config.yaml
num_hidden_layers: 12
hidden_size: 640
num_attention_heads: 5
num_key_value_heads: 5
head_dim: 128
intermediate_size: 1920
vocab_size: 16384
hidden_act: "squared_relu"
norm: "rmsnorm"
norm_place: "pre"
norm_eps: 1e-05
positions: "rope"
rope_theta: 1000000.0
rope_fraction: 1.0
qk_norm: true
attn_scale: 0.114
bias: "none"
tie_word_embeddings: false
parallel_block: false
extras: ["capped logits"]
init: "uniform"
init_std_qkv: 0.0173
init_std_o: 0.0
init_std_up: 0.0173
init_std_down: 0.0
optimizer: "adamw"
learning_rate: 0.00108
lr_mult_up: 1.05
beta1: 0.9
beta2: 0.95
lr_head: 0.00594
warmup_steps: 369
schedule: "wsd"
decay_fraction: 1.0
decay_shape: "linear"
final_lr_fraction: 0.0
batch_tokens: 131072
max_seq_len: 2048
doc_mask: true
train_tokens: 477100000
max_steps: 3640
dataset: "wikipedia_en"
Each number is 128 + 32 x the weight over the matrix's rms, rounded and kept within 0 to 255. Layers, rows and columns count from 0. Numbers have three digits each.

# layer 6 attention key, 640x640, rms 0.0304, rows 486-494, columns 320-479
169133149190135151121119192171117165140152056146112085125124146157129129140094161157109115085182143140106216124138122191147118150140142123110186138115149151087122078161092135141167170179176141084116116126137126145179082147105139163166141058115122142086111136104180127114110183154119109182129138172126150142116106114147084108191111173166119160128097110150165096167093116203139170111068132145130127133140118086133122144131130093091138107131189129109090132148169172123167128187131131
123117143176117124070152148088111083173123141104175067166046098128188073174202139128079125067168111093107096177157110124112174152065109108122128097092079186105147115178145133096171105132081109143163171101121242153135134097073127138134112164099111136114175077044121175173094122152083075126104090133145107158124098156163106089123139123131078151131069085134079046059062146125151089062049113145084165112082187130204157193112106125067164079062135096088117141135137109070092154117109115
112126105142142074097115129131117159141160186095181159118199119164156110136102182156185154123097139147141076155163151164128057058103164100105076102154090109163126195136096096103206151153125190148136144111106042117135146113145172107139078072138131122096112165178092143084154076034143063090140145131117142132093077113152118131061118136160169141126147100114119134141137163118139097161169156115131081144146142156125136153055144148141138141120137126179088107128121200143133114162159104
112059125159150160146179124052146096104178097117090083174104157117124147177192074130158104193127027139155131071138076095164142179132179160206155185122100169153078112164137154137083203069149122171147135163155129121180166086162066114149161160083120123146127136145132118148101067119160106148118085127092125139164131121100113132125065079073154105146140158162105119128232115081110115131130108115147176175111138158167095200158165136107116108221176146108180126149175113100132110115144108
104105147094129130135117134216173220028109105117155041139120139126171113074086110138092039130125162062127165143164188165160093134154123118065137136088111119115162130127060146117156077167164139092103057111137111101131118167143188144127112105126141105114104133170179143118122216143129148152152092068111117147072166212116145134170105137117148155120114121130112162103127059154153131143121049077143131181169158095115155133144132091184122155132141138135069120108107150117113153106093145
080141066198085135071175141082114119106126131094135085145201167189111129182135147149118130056133101195174107208204056136158123114149153127083120093145057140104151137109151130090125118206121140136179166119175124135197135091145141139096118128091101106135164151122083166147130126111098056089135167132159245112128085108103089127113132134142143099159129139046113131157141148094120153109086156140067170091102118115178105122149208132106102127071197152187195076120172144098149125139094181
085142096061130097136181085145169110155152126074124085113073231162064110158147165212068131068119120102132053178189167135177102055123121115118032112160087149090192177099058159129126073097099095148078114138163114221132102104126171192112122177081151144139074126149129116093104118111129073145083115140127208163080122117127163138085065114066127151124099147076109135165150099060130150137167092221114173206113118104103202145160154146150133129124148130198109126085163173129091128149064117
159140118161128143147173123099157152135084074142145192144114175156114066153105097149155129167128161159151122124112099163110152086129129119106127113163134164183070147095130115143121141191132171164127118161097152136167143161098133115079200118129107181111143126160062178116146128117113123097122121180130154140130158037085105060113153162077140102184165077082110152107132119170116137092148164071167176112122101107078142100108135160117143147120145100108149079154151128123130095176110103
145159089128123162174115118123084120115095100113153098166163169182129061145116119121121132077129149158177059169139115140175114120086094149121147123144101090153143155175109131105172105124079145139145185122109141173178109144103191128115125127107142138118122163132092196158142155165081117143148123094183102148096083135119120082128129120139183119127146061081126138092177136086140118098138109089174149125132160143148147140168147111162154150118161115153114089164135097105123091122123126
# layer 6 attention query, 640x640, rms 0.0312, rows 487-494, columns 320-479
128053146176143121098135160090111125156141082111178110156085113132119133147124108177130094071107105123105110125099124113146164087076114088129155077089144105171186104138146130138106079093120101119150118141128130158125073089106115096098174186136126083132112159108125120150168156161106093113140149164134133142228142172155137134121165174147163119155132190054123118147162151116208053157099049147185118130139165078171134152132133058111146138074171193173184122153146083148125139085138188
148117163103092101119110149141182166055173156094160120125184187172102140121130125086155137138089203110097098126192141149145089083110060149073076154186122179104099136130123151155124167102104143152124171172070101101137123114191185071118104155125089139098101157249114122112130103062169102114160181132101165179150095170155178112136103182105079108092094070135094111140165104060107120121129135148129129170112165116121155112101127122176168129064138164181153110111121057179124159127138098
153075111147087154178147147115077064111137137090160116131165138089146124086181136117155118192113069082160086114107125107140109121142164145180150180205106140148057117144157131151073156116146126100171123135131148137096180116153106112169095152067089090123131121185164164133131097112185184104142114119097098075150105132106155158124120143150146133169089175127117111145162140150135134169129151112192066113121144161152078091105080105133159145193065044136183119129107122151148143116089089
149211108106077164153134182123130136108079144122123142099121160058130045120089136144112126121096159136128203196137134120133075196122104104119111203172117095083149124117093167127138099122158129126059073101129132064100147097110179175110131145150164141173157145156108168137116185136062096182171142176168142085065188096151074139170156117080114156101119106167152150082119044157124156150152158093108143075118135143084112147107157114125124116152146180143097108131145192110083115159091107
079102089148101170112130139077112087108148148117166134134128116117119111125129099130057167064108081213167095195194129155109182078132117131129147161189009185119118140136142112102143158199109139105144118145131137179175099144163181116114107121088153067128093180145112102124058158048104073136121099129111181200076083121106126114111127129079114142165149120066160146133123189085184174079097172203064115140073144117137126135131092129125097130115141135102148153130100105124175150169125132
103166087139125095196131109133178108130130161137151101154142186114109148184143131158106121086165113118141082198165139123109119090109111097101088153173082099141173176104150109113086076121049156130162113140132148139135110091160163126119141167092079084130137145186041096082137089044154116134102104126068196193125134125183120106118130118117065089086063106059091145143060111106167168175144117134099161149099128175108145124133145137108139166145096151136143123150168164136090087074080158
129117160159139099119100113122117136141125126126172135113152128145151151136163060183200130134113118149162122074115117148123148125154068165168084176146098154128132110193086145102114135176181211171114198137137122117066122106132210041152086109100102174161112124091139121095144110088218097158157191097124185108070154115105116157171148104137139050210132113162096100156125073081141150103132162159124094121152094066110132140082107139148096108130157130181096098055107112136188126109125115
082083117074099140097183138131117091158212141128097092143101139069110100129108176109106140101152118112120100092101171146161117144127150209083090143189105157108140180066100169162153148124139201174149097092171090091079098124136168143142122156135158114110128153145114180159165155096131094094095112101179113134082144138147104131163104179140185149113075084079129118173143145056109131066113103155136127134101117100128108111111089158120126109117099125131113132156123187086119115139134114